Weights of a small transformer language model.
Size: MLP 768 quick GELU, vocabulary 5631.
Architecture: no biases in attention or MLP, embeddings untied during training, paired heads, value embeddings.
Training: a variant of Muon for these matrices, 206M tokens, 6296 steps.
Each number is 128 + 32 x the weight over the matrix's rms, rounded and kept within 0 to 255. Layers, rows and columns count from 0. Numbers have three digits each.

# layer 9 attention query, 192x192, rms 0.0614, rows 0-95, columns 96-143
205177135162155140124149103094121154163115146142136106092132157155150080100131146127083085116095077097172167120161170134124116191129195141140159
087145108167097108171104067189122148092129117168127124110104121121056088129171110113078114132140115160146054117094127140131148106088219168118050
103131169125128119168135122096114147138111090150123030138140159191129115128156135156137141138118125161144130176105169184159102139108130103090151
074146135114106099133141099103142143106168122152109137135156105073066093135100151113131120060149092099183147133166122118102149164105069078116182
165135092119148121039108073170131107100136078132110137167069129148145115112120100113145146140119108124088133090052145069171159084119111132169150
140097196084166095120141135117106122079160132083138083145115146125178131103112158103149216155040125098119077190159135092109195115150109113155137
145100110090167121069115109139187132136139092127113112154083092146123126096110113118098128126080140099111125126053129094203182124113067101129132
135133175133142064083136131096125101091161133142144068114128172137124138165089166096127146115080155127139143144151136159133145132108037127140154
077154134129152129132131156083136189171111118060169162121118113142106118176180129163110146184154075155169125119161157114086100160098184114135078
131105116082143141093136077124127139163167137106124140158092128116083117131131114136122169129110146111106133100073137060149201145093088124155135
188137138064105100153114158141152125084133130182147115115130087105128150112068093089155039110062158120146119183122099117170161096180114154178096
087150147170122129119138145128158166109095170169124159105112134126123145217134167175173117150162182125126158115150089137067130156151103125155141
154127122148151099127117102184115155100179139231106149090109086143172173096103131129131103128151150176103132142099130141087165117182155163123112
110196097168172135102117139169098145103110094170073098079108135136152120135162116128142099180138204145096140123126055186104153161123144139135138
088064133128128093081149141132146117154131111125147175150090171103082122145094160155098127130118080115107145149082199169164161116090153078128151
119187091180142127140130160093107116125136127117157156107138198161141149175146174167141144119159124103136155103162156117064082107126169114096143
149148140117145062172125139109151148134167159097160107100125196168094150086130085082125135179121124164068104179141111076124135154144166105153140
110131148132125048165134168102127150124160145112160135122178168106108075117184087115106093129087114095103102098120198175130128130142120115127137
179121123099156156083104133092075090184138113119141105161114122063160116111123125109100190135115132080114155146110147142128161125062128121132193
155130149121081117131124131137201155119178063139127160145157090196157102084104101155123106139081199143140156124088130169183065121129148180128128
097125092142136123103132098126171118152124125130123155139137127113088069147120127168059150102098053163212108175132145120163116094101162131114098
158125108133115169131072103130118155132102069087095117101121085166185115092128099105111151130126087155125069107110127169126111116163130109108100
139108153130126136117136181137125096183108129142119136112142138111171122120098167154123194101048088106110086196145103112089159115119124137137108
176097055075129119132053144118101132174124098123153134169119095127169135066103143097104164146079075049088164136166117098132160132110131150082156
105155125172145109086056135106138087106109146140173169138127109133152086129118136115142124226091128119115134167134103086116117073126219146165144
093140165127187120123094180090059162169151136089097084065112109105159145136135087142117204074141059095110082124120082129114114130125136142138176
106100132122120150149107127171149141137137116152140117140123158208120126157175120139109147157131147132141174094117114120157113133109110090116099
106118166141101084125126079134168164082090118069107172101115091197135157083141111155120143132175181127126095124143164114125142138162095146167179
056114078084142107129114113078183165150188116151159095178128144141073111158066161060141088149145118155085132101150134205116130091165123118153081
096107107188113128137126122131122148116088098140140165129102136148181078103156105082070121137133079100063136144084126132111119107079153169120086
063204132116170156133143079160156111114098134137119137101132157125177162131148098155168132071170165092143125099178190081107117136133088137093164
078126160087126103121159127129106148152096174112147115111126177149113139170164175188158121094160152091142153146135122148117175151088146121132121
084122119100143041155154129110083114132064173180132142160175139130166134094155114110090094117126130130098164160129121105068165127146172155138131
179095117161173091150148142158135111119149190124124074105099194139111077138100163106105123138177107070164148102166132058081124126109087105127147
090146127141116153137099095126097064084165058119141167125109169146112128120171160148116127099143072112161104176127118099166110150108083108153123
128082141115116189164102136123139146118060133125114152065161138160106166116133161151156134151135149168084146105121164163167096099153134139135109
118172150102162106121148072104141071192116139089153112136156112118149179150197173112132090113120128152205158147162174104097071118119126151095138
128111121120172129173055213189086050135098121170103086092168154136142138114196130112146162158171173097121112180142133179090089161127116158121116
167090137081121100104145099126130154169112141138113149128141144207086134174147094165135194115164120118200131092110128177111111099138137125062122
007127076173091170184105145127091133150141156130086149118038151197090102145158071138102068179102142110099129170134056141178134145107165123150087
136206167155165187102175134103094190118111174087119124181092121108159115153143084118092148165118155167163123189104102133092128148112090091119188
166114125141158077136132162048174088171122138121170056109139112104178146143098146103072106091079145156086082133124157124186110124114146124193076
111108124121169062098113121153077189071108158154102048135147113088188118079143158133066167167134130147090087115118092149111108155141156146074146
183149096116155110055132162120180145076134096136147107126155127122149112117096179104059088128154171137130075055147157160158143090151182149136149
070129069142181154143105141133095139090111120138108125158133182071122169099092124127144108069135107109077100085094190147162159153121166126099184
124148125118070169116119166171159131102100122120145151158134162179085158158196091205159103157141117099185110137127112078160093106134092106098190
187097117089028128092137112130149129141172098113096218113089056200127166113135144106127133099117178152116127113120095094141095058144132153136120
112119082150104146088155123142109104120117139097135059100053138076159110127148146115124135108124154103106154128135152098135108146162149152162144
139110141166148079139100129103125085154108145178174159121154132174130173142102115077064140126121099114114122129136112111082116136163097108151126
156140166166159101104082154111128131119152193111120137128157049154164143149115055153131148114151103133134150122174143202099111120099098149093154
080175128134127112136163138140112100123164138147169123136133068094120109150087137107105114145111083174081055161069094136124146176116132061102099
131156131089140125133163128106113188136137073044155053165129141137075181116076093103109151077117116164117147119134123139143135123095179098094131
083174209130129112100144162131096114131197083092129114082124113040063135143077150092193190180094106077150119168137158155110133132142120159141143
132136139125119122115103145122098088179158248110125130163121115138106172141188130137048163136123092124115047134177131070109144142199196167152138
180203118127117119155149175116147164087146144143106089059148128088091154178148141166087175150105106066118113064148172178115142093137205094137122
075117118091138124080102103135117113148186099088172140106126115082117142163118130134176124164058099079092128121116093132106185177091134163115108
147152173123073180151139134162083180112134188097125126066141098140122142138124099071152110072106094115100139121154150169067148203104142096134122
116123140126106148113097138158144146202119137094123130105134133185141137102154154127101081165102108224188075176135045082147122159135094123115091
107098095078092166109125096151126167121135072106112101086127144061157061120116164208095134053111140121162120154200117124084114087146070156155087
123116104094105104129166063156160157119108153134133120120135124236139112151163108164121171159129131107132164090119178147102136152111130143105075
137133139141170108059132097128183118162120181141112112133174144147200121186129102151101130168115128132120139081123066129156164148118130065169087
132076134115169092140099125152161107106152128115126212181145125141104117077151149178121133154114134117129138123094125111145085087090117128159141
157106130125143146143144157101126157121098104098106108174110133116138150119104109119182081132106160105135125174115137114140179123145060129119116
143134134096163144085132127142117127102124163117068130169156144126103171089157047068127139139233152080165078135100167149106124134192126156131121
122163136161095147107094135172136149071086134161120165124131153174170191105171121173174130117132107115162109104133159121086126161124200193116147
071108115152139087172081085113104117075124117067149109154068074125114185179094167150111119144155092143175155132099108148104144097125095082128146
116087119150067175132159138169129125133079124067127154067167137170101140101113081164070074167127178113104162140112119168109123113126138090086157
106102112114102135206108080133145136131171119177159124208128119124079121133134135128077125117090109158126129161168091113058144145117131128140106
090107129129167151139138121139100127109117066121138117095120110162116085101154153095088092138135091053085089165131127209135090094152102080109105
169143115146094129042092114098116108109161171135127143170148151138121120156163111122116170112141141155128163141080125100147126125106132139139127
122137095102127115132106159100166115186125124146124115168150148162160145108133096153098142129090142121156062103137146102164118128150121134149093
150132145120098108150150180117149108141107125168088147148081036145125091128123123130126186148078113119082107115106115119151100158110112110117112
087166106099091151147149128103081164139110161120120140103090150128145131183146083112064128121153122101096151135184136148076141121128086116114154
163108174104099098085027118130097157120109186126119066120127070128097086143147149113145147164129113140103134120135072106086120156148062138080139
089084148109110184129144085116164135097117129115110108173118070106096106163202170123141105104066143123104086167164153142139121203138124108119110
128143114129075145123147135123116120135111113075072111094114139153114085130111118108120133129152162205123080097136083081146074141131097123105041
112146106160100141172151072163130157149053073137106147110116111149160169128173120150079104124178119059174098151172158140087139110072106124148109
110119133171093197122175127184158080172106181140123120159123110133135094119107142157130140060118146121106079067157125170129152113168113140138125
144079115109177144067123181131139152119045187091126132161144160124110167174192133168098154138115121149145184106146144151085079093128120146116097
147075167098136209118114166082105144140086143054117115072185136109169151148182103129156192081130119148118174086120090147144136120166122162095144
107061142115104187140130154089147122084105143161106099171151218152153116125159137142152110115179147130103125109101135064126190118135182122108124
178126137157127133080109200139105171139140153151164165106121114144150120125087088164115118140098095221151102133099078109102181128161134152102106
123104110151088124147140130152122155162081109153115156107079170201147129084119092139128138087135158130137160135082118173138077098124069077137120
160142141098066127077072141106180081135117121119158149083143109147158143118140114125099099143129146118159074075145085139116088129122153103099120
102115101126105133147106091166144159149131148116164099118084146139186169176109105145169107105108125126083097096195126124113083151093136110110114
121111132129091145127110102165167081104100126093111072081121108106147125143114122116099089148148163150130099132164121141118128169114088121145117
160138115096112189131168142176141177143099161124086155100201180123171134097107126112176141129139112118174163150103071112162131133083107091100170
098136127137140119147152099121116146128129153104133166158108046104136130157067126170159124092137119149082188128165114135186140149107128167113165
119151059125143130149143201093122109148148171137145118094134139093158101129191167163181144185149157148108119131133107180100154172157176116152134
147131068136159123141106118117171126146181136151164065076093128091148099103081148138116119086144055124158118120113100103134123106114143099159103
169140120065119137154133116136119118122142125052121162102115138124139099128137075193136126101128119175180178140164074181187135154152149158163196
161212088141143170100076094132162114129163078164167174111091177109115134146157102171083087100142103141145208089152070095118141081134143121069139
116123095115111069104079110171117082139134095096119125100112103157152094131094164095203083171148123138125063147126100149128108093133110143110087
157176159159134113181087128130147171159120141139110154145161145133137109106141055153095137171142146109100120120095120175120160119149090135091105
107129133114060133111049103139164115178150111111155130137147124178074135129122120147095131122111123117133156117118090127104148086062042135153132
157141165171100063133135138104168092136107120179179101152166174107170140073172180131071084110103151135130170132126105067120132162128112142101168
# layer 9 attention key, 192x192, rms 0.0605, rows 0-95, columns 96-143
104125116128128122109084120090170125113177089085132119174120162111068152099128151161115093085140139141152123146118103129117105073107140086228097
128146147158150004156125191091149126094160122126190110169103067145139166121153120141115153106083139137136160137112111118110143179192106117126131
086185070160122156098091166088134100119167081098124144147154107059123187092048119069075142141150133130081151088094097106122109115111130188116077
152095164133179196165143148098172124105146112128139171182135131144128127124152112126130078141078171196120122133072136074137097172110145175087102
118168152101146192119184095139103199132154146111186182207138177117216073147116093132119123152169124129115154094150189168132145106162059141167130
178155113130157139030162120119142134103117123102146160140090155114160127127143118147167128070107165154107172093107138181155152089134087122111151
128147116094144180051114157105132201119095094092152138071092090149169155083122144149195143125122166169104143120155128138134093087091149185112099
164108091095163179113136085158149172113146090120059124107127111125180165146112143129101109088145154120129160162143094117134137078110098153113132
090154146123131140104096175133093062141118096165153070125164147215140129083129136115138041068109129110157053104167167133175134130150124102118146
130134130091133149079142160176144203167103094092150099058090134128135199095119060149131107105149138194148183137125122147162102158069154152110169
118128160166123134157133109077183136124102124113115139071109138124156161090142110102134171096137108196069149132119184126094112128122066106163135
130100167201137150066098154083132134108192063085190097177100174148152196150097160089089171122063170128150109094108115096145086169145191151111149
068085113126101139129146154087146110103154080062087092164166163072151155079133120062151136195092114113097062123122127109189173134169151110117223
091062104132000117131123121106137148083132085155156110161124164137133167071093143135123092202209064119120102135168176121106130115120173165129141
178172134103133147074140119169119181164114104138133122096116151172140143163126113129180140084155149136153112132061185136157103181112148165112099
072104137090133081112101120216135103107123178145164122162121088121096086170136139167115078121184125139129158118057139128088129162119142110111106
191112125116079195135092124096136145197147099126127135145108124140134134172099134188173086047128139102153049142100123073102127069100147156117083
143154089079148136091130111173147117153094141113122196146150121175132080092122133100124116131127139079118145116137108088078105166080109096082105
143143080135169157121093134130182139108121072120127149090175110114153131125146120137168093122126101117142117066123114115125130064145128094166072
111139157156130162113083152090137077146152084137138115144080126135135087118155136126097119129134160149157165169156200098167100097072108129153183
102153106133198163130115120170170134135089102117138145123146125130122108150115123146078085099174151132149089114082136141120135169136146103110114
100132108180150064169128098053122051127166203131160150151129112132129126163119180124117171090100168120136143181087100159159098117130104105185133
077036132140130151105110129143161169131119089122093137088117124116117146154105149176086125068154106126145072093107103136113169151158150133126137
193140122169113135080186106144112148081132126084070100146121189183110072154155126100171167130125096140149180189183108141066118140123132117069189
081165167103124122125185131124078119131150121137135092116164160127091176116152194140053112143150147091091081089115070086121121145156103139151161
137118114142145124126128138137176136050133120114064112100141088108087154092100140091105074142176113151093142197140131161169108113122073097119138
136142126147129109169155154128109094082155179145151097109170174194142099143152132149083133136099123122148136162112128164121083117104111135154139
106106112111061160117123218075093108130144125140138069148106125109164192135126139149110066127151130122081105128056157088163167126110124162154126
160104097153105086161162132120000094137092139083132143179186090137174126116115101162142156136117130108111113157128103101146132155092099138093178
134044054150082115100122111106162160114086111085173187189171107139148090120164125149075051163133096142089158097139074132129098130147133179098112
087135121137103170113203124127074178141111173138140130117063099025114174069104164109173078154153086138138140109151111068119139154084174143148128
158200145109141141120120134115130104126135152126143159126129119132120141148093159138093197136181167149100135091113139090122120145104195124113093
135148100127150148103149141161142135109112149159156167133153121138200133053089135098133067122173175118111120125168142179091164146170154168112083
171114126139141085186128104140153160153145152120116063123114149126096115111151123116100142156108150079129061087142136106085094103134138138125128
094173105160155120103150087143141146098210155168084066188083118107163120132127155122112126109182054142112138082199146128135107162153122142147061
111171125173108167066140158112080130115129153139133141205145111081197083167173102073125094175061101071088114121119130141106166156121171101138074
111164118109145153138109133106091102165135050083085166121120116095169158146146130109155104118213089138154147099133084115127173130130191113120128
091053137149125130104196090090173161103164106126114145115103203137158128144135071149079076173106124144139174156153119110132128127150079095107149
090147126129156136145131112101145096140131052155113210187115104154097152073130135166139071120117118164114147114149112102142168154123144098136201
150111120108191118168128199141076131185093118159103111148188152079111137136155104078106128119143137183107135120108179149083134150166109169117156
103145120149070098139168130083141169102077116143094171157087188160133054170130143107158140172129120103146102166144152155072144069102109146116114
123101076081141166111159136097161110199128141053125052169106152128192151170186132124132136106172188195096142118106138148158102125132098079149099
111133106174129162151151115177219120147139096102110191154135154125116182129111094103171127102127154071067164107177143126154162122150118131136091
142154155104138055142117158131185132114148078087130111141091124172090066118184175124080076101185152155171058127135120155123172106173164099158137
081197092210080174162125108116151096105119126127123119122143101074109136141127056159149090108094065110146147128110150166125108112073119181161113
118177112164109061189100139193135139161164128194081175109087143071096169133147128133149096102137076115156125166127169088100185149131127107110172
135113125089141093104162177109098158132238099171166164139099087129064141063181128142130083147127115193095065133112191105148072114132145170118089
195090107126097117067185129177093084081073108097139099092145095099127116102132106208123169097130113143099160069174166075078118067180145137112109
153121110092135140112130111099102145183141159128094052128124106165105094146158139124139081142138095182163148162111154077175136094143132140069119
110129112157173075106143057115144107176173144146150029151160082172072126139055159132043153100092094069156081099107151123140109138119142116096106
143165137099122102088174111092114130116122138101182074106086111133137136218129123118101125143149175127085097147133116139090113163114070098110121
111198082099095176158174111102162190127163061106143170133111144096073140139167077135148102116181103153087096128127100169092142108121114095080113
096122151133167145155129159046191155112148132138127157159091165138086134098142046116127163148136095006166154216118066180143124127139109147097153
123115056115068188129136172108148139148176105079139094163109150087161104103076107124123096145135134099129033141143129123158187168131121113099130
102152119040122201081197130102145151132155121164110133087169107165170164142173072105114168093156166130156143090173147181145098105135139200109063
176089126152098076176078162114133121069118129107120149149122107061194146130129148160131118117073124125153149103078157117100089129127137092142090
109116087121126060130147102149138064160127108161143076121111119045139199093079128146124170148084109111130131148106136152126104112108179105140160
100146179103171161199133129128097132083118085109127167135199107159081097137100204138160199092116127109066127117147171102137141125166145115185175
192177088123101127101149151156077122142113133101125215170138171166093136103126103023187116183119132093128114097077116139165176148112159118094123
065148124103169154148078157162166144138149115170105144166132145125174124127103143162078152110133111163086141058140167157146223119156171190169088
075111121144164115115114140111228151089149148117131117147109161133144110118163148137133135113111100181117149093094107138113127093137152167137097
106170131116139127096122114079143146108143083105123180182133171156148147055181150120107154146119165109085101100050127112153120134080173159135194
144189174142135103170121193090139162130104091126113094112117090072126141092060087095174127133159153120079105113128123134112117125152109089123149
100169085172156172137148131095161103127128142138153195189236109176126124156124171118133085133148178097137111145203142153115150097101147129136127
134115122143110115105125141146119155103057093142172125157092169137153152121102177130104130136150089068150169105165049069094152159087187200070204
097165150184109121151180116119159101151164092156148116060062142118114187177084072165096114140125131137161186119134122134102124123131129123128124
078088086165052127087155178155109107158061078127090132142087093160155146049101119169132097182157153105150112118087155163118081154168120154111092
112121127169136139093166119144135139072095150131146109163188141058176166191135108112108097121149099154075094131124128125139097144164109133138159
157132164148178164133175156104116133137123118126135138165105115161172102166192177126074091219131092089094109139156089157078115054122152143101123
146137114100095111142118054111116142157144049134153105129117107164129092104091120108131111118155076143147070118174185111070116118097093120108143
185149215076148139105114087143114120152111152122096115093121117069109112183100160170118141085165097132127171150124122170107112080091110088102164
127115181102077160167102114081124081079116144127123058146143118127128125125145145161158180127137116134094150123171160108137144156089111164080121
075110119153146122166167177107104154156163119120155151157042184149138131115115118151096071117169117090110077105102119199111169155140142144096068
141116125141138125125085077098133127165138131072096128077067154128067133157133045131114120104063067161103127167145115093058118162142076161172142
162117140159075021123115143150131054114066170147112062081147089133154115083085113144109146156180130161156114130100149148179122103108163147057108
106132062166110142208157194099121104145069175152112115080130144124152127150088129093116108197094073120081099143160157045124138153152155162124182
169110121128098168136197115119146156123046080104140134118139149146207156091144185172130065094125098115131117122140130112105146125123172126122191
085119155131119160126142115172142116116087106117082121182153154117129114129097148100169111075130120072181153150120167140174198121125123140117092
129188136135132156129105109123108191165135056100163153125144130135148095049108164098121138115124101115076102181123055166149189155079211128125223
107175119090098110183106121112101158156101146149103134096146089156126151142155111138164120105114162127174112109091141112112099110058102159088085
159099178100087201111113107115071127119145131152123129143172142127123142092140121124178089144103096169082084160145120072187161069136146121107112
186110119132155138082110121111133192105140109136131117109144175170149126146141133178066113109104083134132080168055125067132190180162013161113143
142118098120140105142160185132097145167096127156136139032111135170186174115102095111110120115135180159118102163116158120160088098104088130130100
094074131104076090101082163094182100166171118104154122140107133140138159130118152168091144139117169073133034200111093174092157110166119133072144
110115113106154110107152167129093070150122066184137100125151128119129054085168108122117145165176102112164124149138116191127163108199179095208126
100168130138103128139075111166171058068053163105114126120129112141112158128166145091152103185049094125117083107159194147073136126190070146180085
144084148108084095115079080132162160150080169143130102118171153149143135087142095115149119109164078124154146165124117147110170107098118127096212
157192145139137180145193107123130142132112137075110174117111087136139083143078124084166129198134134156095180129143124118157141104193141131133141
104149134157130174152117129130080157087093194123193130107142163131095061129157128095108168146186141153163138126120150114150161160158131129107152
169096160139146165148094134108039075119090100153085124136130139149135087164115139095071133140129135145146078168087136189148121137098070113167106
118136181081119096135180198068081147191155128137166091087114107121150122060126142123176134075144104141132116176139143117102080110063137131138112
060102140129128147135156174143101133161121077163086158094164120135131129120100076121139120138097150128106064171111147099174091111111118128144099
096046147186124161141087134147082103123183121182119099117133149064071151156149143128065183119098080156176136173137147092124160170171124150179130
147085082159129156103145123178158124154156111106108100114119131132057091159117185128148129117089082175192138122163110091145099130102206157167155
059103160075129102116114116096137122152165167205134197153161051127012158156098129136062113087192074117159077127114130127138089122159131137108103
103131155057158124148148113131088162113121170105133114176153147082140129133116064095125070189097144144086092098096148100134109052161105178128076
# layer 9 attention value, 192x192, rms 0.0624, rows 0-44, columns 96-143
159140092113155143064123143105107132153125125115109132158121149126148091135081146126122157199188131089142109119105203136154076142105142074120100
101144149113129086151146135073170107127169093227126161151142127134167176110099140147157121089115095123106173091110145160121087098115116090118104
107093121146149117111147164100098131078084133139123104139140159110157162149161148110100120071085160129198065148122108126122127131149134183116162
159120066173121114107088181117139160178135143170101116078153124150101115091120186116126170129092136148189104164113158152165166107150118108133185
100145132158152106147156107155118103050152122071072137079138106157142095116136130104160159102079177171106112141198186172096152183142186180130137
126214125084121139137155103154107136184115105175111181073101118125090165142106046165136089136116073163130107134141080145113178113109255086123162
190137117101122145150111107083092081066034135123140112145127106135147121077158156074131146145082121115118109132118113163085158094172102126157129
114147151136112112150138126131083149125109118125165112174135162162117131077168112152194054186134175127124128104190141067168168135177119190146091
127097138108125101080140118153148166130150192078141112109155204131068104112105114203114142152095156108114093133087106162109171125058126093116113
194061179184162112094088147159139203127113142125164106170197110138084087208118075117106127150141168158143111146114138137146056053187171135116127
121134139138137143119142151142102110129158144089081110116169119118135092108136164096175169211158148106110079127189133103143123149124152148163156
144144100090067133151109129112153150145115015162138158066093104134136148084095164118170091129057133156139142066197122152140162184100133156164114
103194098093165102207148103145159095159113126165131130154125094129102197092111085122150132117171151170130181069122079169135118120075176180137162
193096143142126104186160064104126106134131141124062121135115171102192125159177127115087125209122181138112113155094158156101131140146140142102097
083110112143068114185151108194139126127114126102215128181158113167121080152089079064164100099125130163109123139174158161099117088122111193084141
118100110141114093129092118213084117152114105102111061095156153135210110081100079083138087128134168082177141102123117137067125158076149145127178
159115091075112128086140090114122086151111202085146129148129091158154145103148151096057135203109089126130074102107141164103145085172098147087072
153179132122132096117151139110122138125186136128127143157080115158128137101153119113114142175173144134050132135131053092070120114177155114127144
189117177126129066116128134039136128097117140151124167168197144150167189110149047111134128112086174146145144121138078097130154161074140118058141
196152140136118161176116132126134169133107118167120158145135123119147094147159121136155152180075139129149100107098192179123138117114105145136111
103137139104107177114154215092165158129149120175107191132136115142132139161146077100094127101128118077117130123104120098102180109140125101068047
189128139140148139097153099154110139139105150147104156141143045118116082129152172124091118088140174090130066143077159099164078126096104121148141
154124125132136119130096096160177081175150109238093141105139168113100167103111092147134140160137114085167181073118090190150124200078179078081072
129121134145183124198089155116152119185165103148128118046191090109148161160138086086098174170110134122081170094180111164158123122069189180150142
161109112173116113116123105132090182098172132136155171119161070125131172169087078159130194113156173112125107125162098105130130151111113109119082
180123134122118141124103128122082118131084142173139123138050142210144092166140115135136124103138106149143117157125157137199178102140116087137130
156109162088112093163077098156132130066112172094086111090169152146120137141103156129141144120100147130117085101139161084132149148102088138170146
078118127122117111142139108042139136145124161112133127127077142139135169116150192099128107109103069121162129174114169103104163081106097162143096
125109140129093116136121135137156161106107098146114124129174136069137111058108122084144152108180132106131212140162117098113143122146105139133173
141158171137157138055127124173146196131186105112129167159138154082143108146152185119134138122085155156086139087179185072086115119160094150103133
178115168152184093188125135050108080108152181126104146104187150105131124116158092100105137118102132084146165110179167060089122158082079153126120
132110207154105109133136124083152111097078098175093111149112168182106151138087146114160090075142137125099177172088154157081162154137134125073136
128112112180094123138139127123122025126132143155117128169079149134074126195153215145147091150135116134148168123173136138150146101146150101141124
075142158125117065150101142118137120166099160172083174134098119141154133025098097146210154106108107150048116109192098165101174144159114080177109
102139162085157071145236178131113116128135154123082134140194121188163163096146119117157068098117121148140089158175125140106184162152050175135147
171108111106120132091154103160191126105112183113146117111108139165172139126190141077104092076108149157168092116089093111166112156113096167133166
131110148151151091098064175102147214160187115151144122124117147073112153089148015094161119136161173098184119102169107152129122119144132190122122
096136161075138064160143155125168174152134092169170169207070104156079137126120127130135114127114076155201144125102107149102091126072172120135104
167152107113191158128124159094137130126098072102110114094055125101141091154140083137125129172186128123144096144064125178137118142107083081111080
115118098129126138158132129094145134151116128078073127189149125119127061137162107102187182099169116105130120090150123069099149131174106112163104
177129150126178158149131116135120142134149064173133146136128116074168121072129158123131124126146133159166150184132105150124170099084192146095156
187128093096095168078146110105175107114188181100156087204096134100178047139141157131078153117114157119156130143080105129138072138143082128088169
117049151096185102084131094155106120132119043154124094129128073095121068121110101148209117140097149122115108161107127132183137190123156128099171
167144121062093145131077165137186150153157120097109105037108166140081179186166164159135107150112129128079119153102075127140119152110125113152136
090139109073127136103101143169053067148181174096142147095159128101169149108098132095158125139120128131096118176139168107123105127063165112142086
# layer 9 attention output (transposed), 192x192, rms 0.0391, rows 0-44, columns 96-143
171144158106139129134149118143093124121123150184136116084147152076155127129104139113154117024079129128107127132179082134135147145143115135110087
092123077061102120139097133056145118163178150120081144121166101135131111161151118178106120141124088135126102150096064166123131122146103141144144
152059096146148187090128154166145146081115169116130169090103149114128145089134108136171177110101140141139140136133114071164159124098079122085097
155136180097136143125120171087117176128067113185146121106117189089131111135123134132132159090110112114139160173104108106141068152094182127134095
114089144105092157123120153167126108155105125147147089143075129071136175112106172079129154107130058063123114102100128109101138131139130093153130
079065115101138114158102077116173078116127134096133114188158100180114103089158214136154126183122128104163140098158206141121101175164093186152117
114115125117140187087145129161148202102189154147165118080112146141129077130088128141132097149192103174074071112128090104147175156126112142094168
114120125116116112125131176102134151136147066142061144172138059137133135135108145135157206109122073146157126135081143171137083151070195094168132
127168100111148149140153130089075154118131136123118101141110035108164138151140163113151095109111160099121132161141115127101080111161120152181164
103160107114084065143170080127125168064189122120139161104116225095136141082170137078137107181164146121101155136171119171116148169138105123094136
129132096112095123108143134162115115117130116164187165106047102137189176111115146137097112108124159121072147131139176132061138096121106149098095
117076144078149093120109116184104085146165133138107119165161158110099121150125154163086148097152089134136108161159135154146116075100170129094129
130124092122131094172137144088166082167158095136120097139141124126121089137141123153104085181104108127168155178112163172117133123118116120145113
107066186140105209056101184112135136100157100087116094099081118219084157137181155055108096075136103129088125061144085155162112191136128132160152
146150075141089107116110171149147121043122157147091152133135160109096150064136161173155167193131133099191207106095108124220171148100152105097105
126151146143111151149154178071123114103101128171139124137086121082060168130134147120131150147138039157076099152108129131125148164126144073133066
103108159172107109114147111140118119054136139108104095126131119132105158191127115124151154103137115109181145168210115063122150147108145174158093
128055127176094089176119151155169177129125119077133097143128150147107077096134095092133070140116099145162161078075154109133130142088116111130084
087164078148107091197068069177168117105167054162163184118078102118150066135138149097095129163174106110183095154136104122135105141172105150108130
082142132133093135082098137127155114175113149135177099129142155130162123073142156124145087119141170129136119169111067138129084174135124142126101
136136094187085053145106083136118101122096097161163145150204130126083152146149128115189127200153176160131141101077111105119037115117121162170191
074110131146165123136113122136105190143136119117154142102085131117096135125135146066119150158097040145142115118105135152103196166181158157103080
140162161193093124132142142095209102180105109092134138164135120145114125080164134130060064145130165145146107180040167120161104076190109127114114
152141184121101136138157141138148118090132092113092067146164100139118112056124142144130105095150115111153115140097164098098108134158114099067099
097168141128102081168150120167083084104144164122142117172132134152040176176120051158141108095178216140122113113076114120088089130187090082137123
144136124148125159084116139108163087173163130145114132111151123107104114077157130109112165161107177131057032084048088119100135117123143143109138
122153059143162162149141095124149115187103102157138142097070139136077107134108174144092085153120145086177235139156105125072131134116127110099109
145125142102133144121136120172160118159116104093158131109109158101111102133092104187152182111105147074140159095114099118133109136151128123082106
124158118112148096174120098126207091119107145153098138189154044187128122121113133119161168121122145102194180116131139108082168159092138137109110
088079117113153144137104146096084079156111129109091127148063123132133118128117115124076128101127115106160159145069128235103090086125090089089177
103150153117084168106160127197126140062152118119103191118098080113121126136165148112145169151189099129111083140109132173086127087161125125149073
103163113119100111099134114143101137099153119145121130120102139072088123140167094160116220191126094094149103089164098145143091179108116112122120
157120141103131095134110154145050163125106094115110165112135130104165156102111052127131161107150164181084082117124122173105153103145140138112189
128137139084146093183139149125106162178136110154135086125136112119082117171187080128145148121151096110150151146032142115117085137101132160112132
103078151133125251111049113129148076158090143055203131093090130115136152124147128185119177072070110133122154153127135160098134125111167158162141
107123100128144157131102157102168151152147127091087103145152105101114128145102103121137174164143134131115141114122156096141174116150152113116141
132112155097098162086166110171158073161124096108140166136129128151169141144154122127096156063146104185155149137075146061146126128135193025132132
136166090122094111110144120085154115128090102130098137133152149104150104094096080130146144168175183094132182124128117130160170133159069143106145
137141173203134074092090134169179129118109173152149154177163137181114154161144144104102148108109150139135119086107132080158073135135135090105119
110155117140075123099098129105075157118127103186153205084139118112179125154108096149148157129126118150118103173156120192201118185079090154050196
059113113102112141130112115167177141139130151152118149137124118142108124145124132175108106127137098081182056113098162100132066159089119130138150
128131148144132132121133126123108155125122112107137125095129132167093155152155106103105168118127112163072107100153111112152162152096119112123152
143087143092087170164104154117128153123185151172127124130128143139098162165110096163076101140160094120126121088101119129133101089114124118087103
104150139137142097146145113150099113086133152123180184154153109129159134055075162111136211139120166107174143120061155091128175153162152147144108
114091085089186136136099108143143126110082147101090134167161080137075054127132163206085102107097104156128093148164136186091202144149130135108129